From a checkpoint of a small transformer trained on Wikipedia.
Size: 11 layers, width 64, 2 heads of 32, MLP 256 tanh GELU, vocabulary 8192, 1.6M parameters.
Architecture: rotary positions, no biases in attention or MLP, untied embeddings, attention and MLP in parallel.
Training: a variant of Muon for these matrices, 104M tokens, 3354 steps.
Each number is 128 + 24 x the weight over the matrix's rms, rounded and kept within 0 to 255. Layers, rows and columns count from 0. Numbers have three digits each.

# v: layer 2 attention value, 64x64, rms 0.137, rows 15-31, columns 0-63
# o: layer 2 attention output (transposed), 64x64, rms 0.109, rows 15-31, columns 0-63
# q: layer 2 attention query, 64x64, rms 0.141, rows 32-61, columns 0-63
# k: layer 2 attention key, 64x64, rms 0.151, rows 32-60, columns 0-63
v15:098106080116136096121152155133113098165134152156090102144116217126112161132102176140135132155125101198127092121156165109086069109125117149121124126113140107133130132167186136113115116109121165
o15:154158087110127131095184073101130121145128179096118056152130160142168100124153127145095106194098168096153095111141167103072135175127130109133136090115131085100140136112171112125144176135163118
v16:130183104119156084114129095134165112157107111109141133140080087136127135094107105152171156159130128123162118137096144131130135125153091143167116149142172196150128122138169091131136030087103096
o16:091117153128131118132163121149146166103085139120131153128059145102100127158160110106138134146152173109128122179123097164142157186112143115127085108143169122127140098086142094163095119084106120
v17:149133158110112133121161163107094163123174126121120133102185118089101144144135136139144153097126158129130119143127126121153121116118153091091150091153116111117146168089068096114089098143132127
o17:129124120160109153130123173113106140159178112128082143107142118073130099108098150103162146115148129152171077137111107065110061113136136099106183175116136119106156143112128188164110171138104151
v18:109123143135135116102180135098154112123130128153115121133107142106131138109137139062185102158139159126094115128083123098156107154127149101067137142143154070142143178171078083128116147102166123
o18:146140104133119193143125171068181135162123127098088133172096132096119128124142144127100139103127161146113136066116121116130113160154114097043144161140100102148099143138126138172110118136159127
v19:115154150119166094153101127103111135139147126114130128138174118082119132160142144133120124154082113144136066095110129157114197135088113113125121118156156126136123137104185115120147114137113112
o19:078156179110162096162138128131123142105162116108132115141121093108134110164172112110154146180137123175097108137130095096083128159109125118135102134094100137123132102105172159145095166146099140
v20:075083100132174143103136116125107130136147111153085162085120153118108149093123166115186079095113125138114113132111147150108065162137151151171164189120158123141111110114138196136086134126122112
o20:161157136109147095135141158128102109115110133091076133150147138110163109089059126149165050192126142081144124091090172140149180140132101118149137114122099123129105161126100084154185126144161151
v21:122115094102156160126142192132121153101146134111106154122135157108167134118080107130102135155149124116131142089141142121153155145129138113162133140063096136125127093145117105097157141118100076
o21:107134066123158147145128126133099162128160142105140168087112167135135141128115133143114139112093154153132117089141124132155171099127143161135171116083127154124099105134137116093141101139073113
v22:135182099124136138117101161148112144114097162098119136159139094121138107123075136146140149126111110157125175153139106104134076108168114111130121153128083110106105155156121165105132123160139090
o22:109175121127162110124125134157105094161095188138148104122095110114123160125100151151133154129111123114151138149130148124142149078147171150094142143109138114129120085123114139065119124103149110
v23:075149124160102132097140121118153091119105161141100141080122160108148115109157130191119134134169104123161130138093123108093150103136124121124145128167103104158099120114141143161078135147143130
o23:117139126149073125111141157126093098114136120151095103069113145119083088136142133116117152191119133152116138153105154169127117142158142140128117105147124144087100142123193092156098166160164103
v24:142131143078094112143095138169143113147168126140100150115127146151143104131112129161130148158093132128101147111175124136140146135088134115152082103110094147119116163119096112166113161148115119
o24:118125126091113129120165118140140129164131149165132179113145132168115123107093151148115149116074138171137113114107118140124109115111148130124115123086105152151153127138089158118111096117162108
v25:134136105132134108110148073152148150150106174127134143110133117100098081118096136141083167085101160087162144097162111138132102132168111113153139096193170110100115151133154155109122138119137144
o25:114136147148145106120126146155142117091092193113074190132151094126106135104168106131133134092119126125104119155133169128152080137146119108171122148145138065065131155108139169101074152125144149
v26:111134144123128133133134154149119102063150071159107091183142163120104114137087128091184143111139109131078102165119130124115122071136123148137136108129158169091126188109149132143102145102127162
o26:165133148173141159111157064079122150112114113149074100153117162079167149153110181059115118151160124128135124134133115111141125101098153077123154138107108136121183150128085138097151140114172104
v27:134145134150175146054122104128067121147170127078102138123124125126114110137098140133146152115175090109128153137088162119113120146120171193087177143163138101111074076110163106115122107134160119
o27:183126128085162124154114137133031088117151159121124128110146101100105108143106132103107078170153130069153130161119153116151137140090072115146130188151158147167092088143184131137137125146138119
v28:111085145155149114122134110172114143161120188147098165123129132097141183149143115110165117099136177102094091105109141128145136141121089088145105126113140144143109133124163108054084144136144146
o28:121196144133117131123090140123144149152105146061077136142161165113126109157109097136152153129118160143073152134135075087098134137131102128111122095129079122139111153120130159137111158169154154
v29:113093119085122152123093121062128170138174105112164114161130112125102159129088142152159094143095141136116176102154160117148083134164134127138130107146132180088108171097108131160135135118110121
o29:115089130146168123111118088133116133156117146121146173174134074118140144112100151148136093122110120122170085111154128151124138086127116087102136143154137143113138137094104122165158167127132122
v30:124115133193144100110113130097112129125158132141089168157117103102130105086118087139131148161113121136143113130130144117166124128100170125173104168143152105106128157098110160150125101121164148
o30:168117127193130088167157123146148145136113144121095114117122127113118122120126138147115129137159115142145130121155121165144109140120108076132147143089089156171110089083122128094130092138139126
v31:147115185110131140143144088097138097137132110096089154154115109145126146103158128149121142099123101130153120092152147137090143143143070133070145121125118126182140068125142132174088190114151098
o31:148117143065143108116096177147083135079104084173156125093131129151102131112140144123102121139102092144132163096174135145107142167100106143130081110145150097168156137139127144179134160155111097
q32:120102107129114097166096150111112170151116136137144136133122102093126105146093113117161139140136157124117123129108136135144119150129136150103140098129159154137115126139136132120139099131128152
k32:139138153162159149135149116121133117122158114113120150116100125127102144138183142103123153137121124139102153129167119129123135094148120104169101146102083126105131123094123109100108153161108128
q33:121143149147127122174105170132140207110105142157124120110098131152149107054143146141118108148156118079157120155100122089162104152132136171098122108115125143140114137150120150096082136101157110
k33:157111089133134138136077126154084177169140098123113137120120139098154124170133111117149090101104135124116129118101119135120119156137135145124134122150139118134131116148140128143140130124109151
q34:135084095100144087181091136132120102144149158152105162117139125133168090162067126121115101089104145149137096148169150139174180133128159094094174126155135132124091159128144131146114105083082130
k34:142112144138147132166094103156133153121110109130115122134104131118140133159128143130116119139123143117116128125110119143136094147103130161138132144116140156128119126132147089145110134133156117
q35:152124147114118144150142148110155153122155128104165110091120129150157140063139121121129131111138124097155121129124115104108113119149120146131077141106148109142107132169123141120135133168160092
k35:116096089111144125174072116153077112127134183147129114113144129106158124156062102109125065112082128154159128186124169122134151130135137132083101089178171176119152156137133105177129125115091130
q36:157142128150126122113121134137133151103124107108135119158104120123098150148200131125166134129133119098134137103114127102104125107120100149156128091102104153120162103139110155107098161127149162
k36:128111090100103129124152130069126142116123115081133152104149133125104128113159145130123119173159156082118141059094164142094159124115069126149169108103124103113108131130108161127153151140094147
q37:127108123143116140146132131147133113094134128139100135142161143122130151162112139112114117109121134133087148109133108113121127121113127126114110157127135110141142136133125124101141130176130128
k37:118135139143163113119119137147129167126134163133119108136098140130127119145196131112139082107111118112125175121117094119081111111123127132154162133088116139140181139109140121091126144151133107
q38:140108136136143133082140131138120122120130089109084144165136127087099173108159148103134138127140138123126127100135134146106135117091099125149094120119120130129174122144141165106140128122137141
k38:140111117106138136104126142121115151122115138110095092116146135117115148071107150126129135153104138129150115122108176135105154191127119159143100102155115164112172110141106187115168120109110113
q39:121095144137166151126134144157139133143117099137127090120152147120181141075090145117109150143128136161116104153149126129125109098137135136158156137151130087118103146112146130129110071106130118
k39:092132105145114136136113158143106109185153124167115107140111149100158156138173113072104121075153098148140141143170089122126135120123128105114130110121170120177123118100111137116162146113162131
q40:144107149099088072116123151130147120113102144103133211138133091114114097156125107092110179096152137159111151126120151127143144098148100138110115132132133119123133156152104148129120177146106141
k40:161157129138077135119143064117100154096108079110168113084154105144093141124063184151102132148162165111125138122107142141121178176111119131116115097117132144093154105109111136150163159175115112
q41:165114131159155173131138137135160190056113088119137124169086130094126139104167152125119136172097129105113116130126138136096113115120145159170157134143124094092130106105142123112087127107122131
k41:124106134105121113105099157163135112110109132132142192142122135139131161142132115132165148125128106168103114092093140114142109096106100122133143095148154125088187131158088157166091092174144153
q42:126130148176157121079138099138133117110139063147119148159123121126055185102162093144142154141172155122165151070129129066086151111109061139148093124058115159110163098146164156120102106124114173
k42:139118150141136124134120067149098090101118078174147116132108116128147119152075121120079091104144102137162126184183115139160136141164148109104144128168182144142133118106149038146135114130103095
q43:139132139132139103136135147133099140136121174157146139144118134084140082152090110119104148116087085139109142142127111176154090111159146102112188160122113139117122150119124103142152134115123166
k43:122154149111103077152145144120141093219106140137096131191140121111182136113140077087085170098169085133133127158136068121171100071143161122090181142114125103220098169079120137123186128119222092
q44:177157147132143116120095139117128126151102118088121117092128148115171149151132144108163123110109130124116120140181149158148139138142126087130119081117117127107130125115089175119178140093157122
k44:159141095129148110158131149133147126152142126159139138165097099094106093116132142124106096098136143103139132152146115134125125137130129082110154096133131164135117107178117149127183102115110125
q45:111132090119163150140104100098115107138159097092170117148151096162133114136129144133054101123114147145144113156172139128132132096121152103098106096168072140130198128122127158174150091127098122
k45:096166053094155160125138104152130098152125145167100181152154115127136113113095150123107172116111120125152133120170091151136105151106140109113133124149109133163085095115151114141106161089126142
q46:105127057119114139191142162117114169142158082127101143155126164094141115113154113094123106137158109103117172153121150122131130121132155130126126148108123119113130124158093119115142179099127131
k46:119119094111148111147070133125130128154104055119130150097137146162096165155111155153115122152115137101113113110124171113129104087153134132155165101116132162141134138149141145124131104133132118
q47:182126094096150115176106094112137133142122087127114086150163118128119127171144102124119114111117132171096129169138158133119106090168091130122108112143123151157124122141130144113143164135101201
k47:105139142184169094096155093166139129111144131129143114134151088094126112149081184092130163133140135105133094122108171122128115138141140152142136119129100111114151088152134121125126132084178097
q48:139112119151130161155154126119099122159101121119078155173105149109136184132119110142142079149141126087111149112134097144122080132131141087111169113142123110120179136113148045139174070173106145
k48:074162149092126155159110137125160104166117116127145097108180121125126164149093124141165184135126146110125140104095133140127158150145084141097143131127108093112073142153111131103121118130120160
q49:160151140118140146158112115119155126105080116124213152092123117097155179142130130128132118121121143114136138131096117147100146107177207115139109189109082081117149125135154094105120081165114104
k49:162148129138149137118146117104144128140120112113168145129097100163157087130121076128171145128115111117115149114152097122137099133143107069137155110162142114144083089123125086130161139161136154
q50:140159126152134117110118151105140154126117139152154132128123139126154118138111121127141167098161147095138123088151090152148070124138086122141088100131132131100089120094107146138143151156095142
k50:149151145152173135117143124155104179167108146130161086121075138129117113142105130110133111102130130124143118149137118130111124078152155131125140093145111164148126084120130103113113143174113129
q51:113118096119123124141144128179120102126102097127177099084110146082107082184129107111149145128120128111093128118124169175122138114123126140135148072140135111099129143109112139164142145171146133
k51:094155109171137112153145121153108076181110118162130109135079110083108145179143117130160126094150148109113113142154157128142146147116123105098135099128113146116170133078127112136140146119127156
q52:135123102158151145128098138120141134121166160165159147160072123124131103144109129157156117074112108095156148122162153116094145116109105051097124142101137196093111105083151120159123119132126158
k52:167164102149158127122131108142099153117128120184105107120110121148107124136152097139124120174084121143144171171124137124155147118132137106097137122070131127145146118155114101146088100151175154
q53:159108108090119119125140146095164061141138138106154109170145155135119159118134107128142061151122134141156114164116133124128147120111130146143089134134123129119128147115128125172169119090130112
k53:133155122099129153133142134139161120143137117105115103082107143099066143111125145083154104139130077122116155094122137123124148163095136121178101124119139178150134106126163125141152103129119129
q54:152116107137101129111134138132143123148135115137099146114134150083102137120167142123169111137186125099124167113100102125100135135120122111136111116088129142114088133125109157101129142139127159
k54:147126122157105150148094127109168132136135123120145108121107139083147111148132109129138092095123115117157134144132143124124147118150182115121147125147142178108115121114131117136155115133142113
q55:082145201135132141080149136116147149102065118116131138114183102213123108099115103174116047124126103103138147169149102198115180144105153070109159094133174147124125117090119101131159181119144126
k55:104135146085114114115134125184111093132161162177117156140083110150135110097148072117130155109203092139129103137116150068118114168107099131089121172085117170123122119127136165162067164170145144
q56:108136095094094166151151129145130150156151127118197115139141104120103107111129138107166140116134109120068134100117152149138136093116110140167111140122145131154105111163096088147174102151119135
k56:149138107134120145148112146123096141174119122122123123144125115086139117161132122116136119132065141145114088124121170112148085105141108116105110126146143132185187122105126158152136156120119098
q57:125109119170171094118148136124082139126125161115122152113118147125097150137153149152101122208141093085133112125077103158145141151148147189098113140107127122153126102118109170112125131058093164
k57:134135169092133114149145131069123127089094173115107145180132143106126129168110129150123119112156123120116129129183116150133097142152123137157146116120104156138113119103171132107118105129146103
q58:125139150115160109054145119117137117154106117085138108116124137176153142087121066144134179148149122152135156143154129086116143156141127130112131127103117127161161130104121127183106118119129125
k58:123142157137116141100109124113120113134142119113088117099072162154123133119130141170113162109149108139184154126132134174114154159126093104129097096093121119114110138143122154124168155120125073
q59:115113120120128116105117157111136108091146141107101159138144133126154080127169047129114147169146120127138109097138173130112114150174077109103091129162120120126132103158125142150128138145108127
k59:111133149162110118105114103147122129124130118127177079104120175151177099111104129158148153122126133125091154187136183153139100124115163094107110121129131125113125122093156116165091135079136119
q60:113172111160107145137120141155166106056149139147120106143126164123103092129126109133106150151103140175086125105112110117136141133116140170095161125149147107117114144118092090093085138115128167
k60:126127131151153152097153148154116095111167149166105117113160155118091128154112103115098139118113142133094120126124095128106127100139132145145156127121146119102123147123112163164125107110115133
q61:171101108143144111122089121156123103132114110153143181141141101147116100103117138130155131126153121187153148133145138146125158088117137090130143121115127142141147147109106118112075139114126114